config.toml
n_kv_head = 2
vocab_size = 8192
beta1 = 0.95
dataset = "wikipedia_en"
Each number is 500 + 40 x the weight over its row's rms, rounded and kept within 0 to 999. Layers, rows and columns count from 0. Numbers have three digits each. The size before them is the row's rms in percent of the matrix's.

# gate: layer 2 MLP gate, 576x224, rms 0.224, rows 340-349, columns 0-223
# up: layer 2 MLP up, 576x224, rms 0.221, rows 340-349, columns 0-223
# down: layer 2 MLP down (transposed), 576x224, rms 0.164, rows 340-348, columns 0-223
gate340 100:480541478491528499497572500544566557527520572491560519523479537490422470454455464474481509458507520500525442532484499509558465505479514402514460518502522543491492529524526464513428410460515522515528448546518548555495505553472489481531499474442465481569473477564566507553520461451437547550560473512488390480484488396497469518530450473497596533560516459506544503609501471461511483518497548474436485473545571517491486419497560554534462529511499406499477480545465409467529536459493523490480488491491563434526519510499541561428455541520522496498452456532532521465430476486408530550500455452523455471493460518434430464481485489549498462476516545515534452560464503488520480532520
up340 099:455503506507598534490433465525536474477539495509499422420501514477533511516517508442491482541541517466436567431553454510499528511452560575454519506524464496530464531548487551496469468551488481469484434466514531412440515524493484542487425493507496487452521529501446515497524526497532493489414469552507525430523574538521560448539410436463503505484530500482495522450483512522527487488529525366452516447473526463471475501484523536495525481433500540470467495479545510518477463489516493447598592516507441568529486505505479527504556476534470582568488515462462491443555377541514513481395488488450521529470459524405514511489506461537514456553483494449486514419541467538538477501512
down340 100:434515468450467550530472472465510518514537508508439470490467510467430455445506447548449530508458531537520559493594467524561553507476503459581527527504480522541443488508432463545563502491479536504537447515521559487522500475536507502507512517503435443488468530500524436518476510512421499515633497474460408432504484500439493504503532523501572556455507582489503499459532400540510528540515495521497488565511481539526527566460495525579412524500469528480574510506476532475534494520575493526490481412500538533487480445545452555445450435500538494482530472522486470494505485494427446467510547625549502470534464492544464445560523529500528498523525547479450534490450517493476468603473
gate341 098:519556497557460563507446484517517484425473580556518471501487510457472532490543504529508473504474533523473536555455546569610543473568464536498528457567479489532514448563497512542490465495513485493581485469452529486478435491436513488546549454572582497508446545499563538518486539509480537418504506503457485432468514448455436505469475443511441528496510493436488523537501539509457416584467490463434513474483456520488515484521527502469480470454488554573508516522514492496437512524515418436453525532456493466506531536457507465462549545512547526440490489494476445504547546479398438559502426520521500439462559498530539462466608504555550488434509508486452515519422432514507464504505
up341 091:453563487493494502466528390526470440515560541563515458452484472538530475501505463470467500551436460550519518481441447492503517541538538532463464540463481485495462517504473501520512524479552525574478507537463532522478494476484546469489508562526483480501502528547512456488538444498554503488532470541537511514420509524516488583537485424558563497490525445546463386565458437465503479476502456449471488496511437499491435465476526596464510502534448488461588532457499473471635442491527472492468562447566499553503480422498505461472481544497557479538463460509496538517493507491528558443445564507512448449456475509485548555520475550540476490475562501512457487486600489490560527621504
down341 096:522493500504562478534535512483508568503466427573571448536504370508482534502506558483451486500449462575470457436507423481406470485499471493472571493507495509477515456431515448454503426452491462504449454526442521551455510537562502419470436510464469474494580493529445532410467561522562513474498487524577515477516507480470557483540481535445512524501529498497456387528464502502509516471500482526503507569477509505470486467534462530479578530550485381568507507489469530425572548514473457469500483463544504514439485462515468514482496568514483575542525486479542526502506487459518587440495449494479485544534462455477452555487509515420491537539552534494491461552485526492516528536497
gate342 102:403488474534517472494506463522476463470462539452572506521499490468502546510520469505469531479494493429441511448533607457516549473472485568508459418423505484503460594434513497488467503489529585552486535582535545555412473518520579610547510490511520506458521477484465484518537551488496405459469531512504540436560461461461502474519503498491544464552531466559481511512432494534436561448452492519484531423531510510484531522525503507483476559579443508542549506430536441531547436480507497487510451489438513425531470559579517478477446552514513486490457476521521514487505475520555465522539485519467481417489515512552499445549495450530499451499484549554478554504505518589479537546481
up342 105:557490491532489515409571525573561484467540483446501517515591537524482504579539514464570569422501574544538480432550470475606571462530529458517484474457435545400450541483514482449539526536508457558495439537494527485517468543522550510549490588523474432520506515490505482498483428428505430487492523450535482510519521489413473465464517505465449512495513502449478522546532488452461478475455480455463520462585504478439511486481478506453454496506515468516563541482522511556489505515519503485489486513454480479501524556570534476463536555461434457555446552489507509515490492587522492498528528503473470467512473463527391564496545421555445503504482444513497529493590510467460529510484
down342 099:496516526514531540523505480549454477475557466525537542445500522489476505528564489491506487475491548506489543518458534508563502560503557521426478530436515442461433555489499506479472412542509430488549517423541559518523493538539452437463602459480548508476523474502452522424539486428473533507490476514555599524485481508567533549522510569472440463518543443492494500454472443501485547486521481556536533465504535549509541554576494508570508509502465469524470415502515511475440553485467475446486475312526501487508497518495561530482457446478520525515549495470594411525500524454496525470524479546471480474436493431500544509477502462565547561515580525501498499481518515466505498524545
gate343 103:510529489541513432520514422512421579407474453442519564507446451460574506503565450510505483415527509457443499511539471516509591524475525446510531504472493463586478544486536481498505472403480486514474527537523497484471533461542501493506501503436531532411531462461483457481474505463473513527446451503525536444544417504447459447487475550483523491518542516505547495549534497523511546542456526560514474532362527540492476497443572535498513536465480580467439492580552536498460517458507533471468455496507483528496560494475500532473510553509539466553493489549462494538571538511508438479530518573525560549472481505510475422479474483541573502437526476479503591470471457439523543520540
up343 099:442488505476505500547516430526566522531466513468502430503561486531526492506466450520416451444422522423509485494477528534501510499446513491452591516501539463567569459524570476478523598514475522479573506491529470432459525501482539499493511468536431542553540477489535515545460502425503497464478542478507439508516559505553540577434489512536501396457562470517496470495462525505562553446517500455542481599475432462465539491469510519584501485532509508473491463487572505507425495567509551540520492478441581500524454535494499514573485494474585463514511523547457482553446497451469511463465528582512443478432521516509457506465475468487462559497515489519449536544500543598453476508479
down343 098:535530501540553464397500458513476471437507552549471556502515537519502499380503468495465539471484520464515500417513497460492505477504462578552518469468553575476521469480459448459445523508524517445444479530449585464531480443490529543571494518535473533504518488502428454491444433509485491505548537525538473513487491476531450443596450476449538542500553452562439514506521603481430525498457496517498504461434474519457493523501539470425399513498539507471546524494423499501458501509505439454459454426481454493462517488496514514434514508506487509465556519535517506495516510516486518460522439466577534457538513470490593455536497455513490458476485499582442505453431481511438583571525
gate344 092:490540456464482436491502482483504504519466477522463592519490513413536607525487517530436523498470488481449461525499495449511465454439484459492518494472479496491484486456524574543491503458504540507580455594512519499479512510548472481504481460495489473537420529508505448494478464414496494492508413485442363469506536496508456493504541553513449553554423587546507557483461482501544493517574505502466492517572524537478513470515546448510428499599465503479568522523492546495564492557539410592519531451449474460562479477504536548490510525481487511479523498481562463480504550496482558499496530467530443538497555492463525523516550527561563419555518553474571574467557505480507524522547
up344 099:500516495500484517478547387510468503515463501533556420498523417460555527412551416553531553475505467507433485583489530517506558473494502520471503491562519548449544471548486448476520609471485509534496503533424498482478499463440556502581485487447501411489480533524522477415516559488544502574524478575490494519535573512484501480569480541503505492451539482523529488525501484544471516545537417520564495527509451522501517530433466548583460485490491440467529458436521549445485480555455505579455483468549448489520503540456557491411499489508500505485499486513463495541461521478473507439407479513473541476475464498552514556490476512479480449436505399466483474510551566513471490439521
down344 102:538489583545474517567490481481514473525491497517489413474566496462488526426521513573565521523508443536497498544611491515539525506551440476518470503532506481485512572591496460439486526481530531549450481496487511478497505494449564501531516412508460513456436518505482471448482512519479527497522497625552571466451514487498498459562501454493493456445484469454521505512589481456453541485557459486533483481511476522470500536443471523585509578478451490499531489454545530456409491506507539539455427453530501503554510494452548469480442517463531505491438494536492493484466546488526400457424451444507465438443502483598580461486483515435523463498551428507514506526516477488455438502553
gate345 103:449507514442461459538513539461552463512519527529517416474473496552511566519524512453443482453531479417529458455519442504545523539566469450453517465486504429416557479557534526519492483517528452493448541433492505483407539480505455544481486477427533537428517482518494505479433493464502472478588397523476434505454487531516491463611479447489534542568506477494507425493519463470539485490515531486492507463536578537510480567496487500527615452451482514543539467545510510515561421501493518474503490465509435487518474530435486525531508514544539554502536531539513525488486587436525452489466559543470557492457539507517478498505484508625561542448424506464467533487447490484514497521493
up345 096:538512484478416500524456430533491556541491483515464479482458538466482470496464472555479532559531548471511448495535507537484526475516495486612423505466477487478503520501537497421413452503447500474494464539513457461524474560496431520474483545418443520493541510546472549447548445481545479486519466452499535504553543486558443558385488445511531461520511485485510472494550561505509475501544483451488462491515496457529496527418589547495504462480393527493504499485533473475579546455549479527492531581490468558495498459461516532503468592473489534480476496498507477411451487480524521520540469466514521451544526480423501411491488432441422433441561502568475449453493547535506523544450
down345 105:488472546519476480475441449496493483433567525438483534615492440455467445489492471473547499442466478460469501473513530505484474588444537474517476545385445548497473512492489502488588518475509508453537461572480494471494542502471499504574524498591443509523486578470489475524514505544463561474463467547548538450491516526436466504482521582520496516505539482532485561523542490432463531503489522547426484420418484520465462537482530462418471522519537470513484542473493471483485491510526447466391485553484444552475570510563489435493463494518529507543523497496524440601536449475507535544501487450482511571464485528576555459470529564477484528481466431492471546452503567563477509495477
gate346 100:468501507452519455462571552504494466500567481485525507504451535430469449552504508558542427442529572475555560534554472445441569461540446449562504466471472493527580498492481477568535574449438513434476527518477434472486543559471473512496464452533521444504488448482456407475482454501476501518516513517591556543473452517496471486442444511484517543494521507526490477570548503461559545482543499477539482527473533461491502527534516477476455541514489495524483434583576441440589502465593426540479480460474545478526446550530578536478528492531510532513500471514495503577553501473573488508559469453473439477538504512485472547482449519554536473536559550472485491517546462465467482459451
up346 097:411504450519508498430500492488487456552476505515545476532533500491493461526508445472536523514484466506527529531523478484462547513521527408510523514493473510506498520576418461482511488506436538453451546520463507500521432468456505492459529448553484521503570490587431495506491416455553414472533511476518499499477587536519422507442508544521522539538522515515485515512483455441550525568484566534502464458478498515455496470446522500493514540484501532535506529522459439521543575531497411536527461557566498546548447457527431544427471441482519525547504506502541435448551505483531453521532477434468464451459606497540501489386476532548549475416548587440486437489486515513543485434490
down346 108:538541509483490463504526472564565481459534457525576558505522532483495509483530521524479526443604537557538546536417441505497557532541552568521473513535526473495566547561501534497468515490555555523442455456534466461444514455526525528521447475507465502445506503496634457521540477494490553495490487414490558528529471505486485505448435422528517559496444485515489515435545444504419513468441474511483542523479532424480481527515449499515556481543488436540442452449447551518516453461514496594503413457477535448449463509492504524480510452528533521459505524511504506492492513471569509443486457497526521552542466452410543461588496509462475471510465486568490468545514511471585561528517
gate347 099:486468484603447510479509487486476503485471467554508526488471576508541466481495589497490472508603545478527535493521480510549490498553549505516506522466419479527558530475590452551505459574503540483582473539476530509451540546511533441433520489447538525442453534538517549555476481495483513496585398581498416513542452507527507465535458437509550502527492456555514479486573481494482504504470465564453475477543512428440557460498475501529540438464553524468467493563522468527544536538524507501440489428508525436510449476516444470456506455491563487530575522450486519529469480517456537464536541505443498448447530526573463545447507524494475467413541505523464438445513457526465536523458
up347 095:544515505484481552531521471555451462480498523487480535593459587494463498459486419526517521575575531512497496486537542513427503469406500542528554468479425519519544469499515521428483513505569468532489506524466493581490489467501489568502538464496447473533534516563426511501489548473489434493556541520522556447526535557467459508496554465488454474550464500525486502481469523506478576515527422513496479497535483458488466522470488506489460517455451569466565455576462548470532513432531487521518557473473568561526583551539495481475409543516484566465478520506474500497443504428481531520541482497507444515498496461457599477430562407526411500522528528596476506487540550554514514533463
down347 098:469474549515559513523450480502519476511401493446517552504541531561498384522489576467539541455424515561510475470603550559430516546453507485538510510531477474471439485501481522523565528434470438479414484521525452483572485472447505549487484494553492552496542477439472471550496513488459538475477423542520569451534464503490533521396479500522461501472490561493472496490517457540531522466446489525530500549513498546489484510516475445441483492426573501560493422480552493450562480545550472459472498503531418532476528461449504491541453532451498469563469469507549496544564532445473486505485528561520467516443534480383508479486548483508517429519523488501486463535501464457532476417533
gate348 094:463595468488474496497492482542486530421501538469547487503478554535465531460492544496548431533466501491471528479449486518502532487554524505568360444465494450478501507486479476445517507559540497460454468529529410506574534507527516459478494431483450469529520459495448519557548500529473552459481541481538466455480492483567486493567485462488497442524468558514531503403494467454504495514433584519512557471527510547390492445466484490496424479507466584525520567472488479456438513418511488546426500550531477503482466459531550482499565454505482601507417531522480519533492512492434561499457518545524500548484515425496507436479458530462426507411494504540474490501456495539510462545476
up348 093:556465453512455463509534504516501460452513480551486474534486486491497532428455484529453525508515501477465506485513441538450466522533452437472519529586435527479536537505478535551452458440506585525518415547510485535472512541497532496462564419435446524513510433516461504465470474515482485537448488497479556403555531468507540522542506556477450526487461462491458523487424475447461441469458561454524528480523448496447508485463486522508473565543511522494545443471502453483580508470465569518534487615504545556535435431522447504512524434517582501394549482508472501493475475516553471441442547506569438430554470508535554507471523516459527439554481540516550474438472518477469494550536
down348 095:448499564533532512500450469537480479489529554557526465504496499523424532537524508490492490492478579501477489434460414486507474520448491471445572527514526432492509467504528478491434468524543593576522570438493524503451540496469483454505457483409507514472507538410498445560564577501521492522556456566469457440536553487427553484480583439480489473585516462542492442443532527484501567475538491491565488475538534494542468512539520544461536485477521482566481570495501535514458526513522495596432488549477487488421522500480522518525533481468472456531530449553575469513515414467533475569563494437438505476541523551464489448551555526513492489467542525532553472524557476522473476510532
gate349 093:504448506425478517497496508448507538512504481490595507509533464569441518504527586566483532529402537453476492502534438566540523540514546474514504549472439466464600536522556481457528522508502561439469506548515542471483423474576524468510532461544537457470566451503485505470435547493476552521520424522492488507545462479485478578470471480512462541514520442535495462510521548520460537491494512473511450530535493490536578478512468526521502461531537469548501455466566493607507488483498506447466423485498536521539474508473501408489500539525469447466527443536484457456510493472497494348436497453500507504478529516445472397531570521451513500504539492515520573546525517463422504445454
up349 093:479534450554538446500558471527448483548488603495420495481456459520544509482498447456484483451565542544496464511516599484442426575529497498524549498572535513421513548450473529509412508463476451498549499466518566518526537546432513452493546526488507553500489550483475500437480488564525467526486562513537469539493506497475522455473451480467515448443554459497502520484515501545534511470514464554513464569505487484443464556446488517485513534495474451469522463516383491467445480522497510459522486547503491463487504567449524466446488441507444543554404564511456416503520560507422494576552435502538457473528471505464575557520480491510543436474472496541446520492543475528543483568470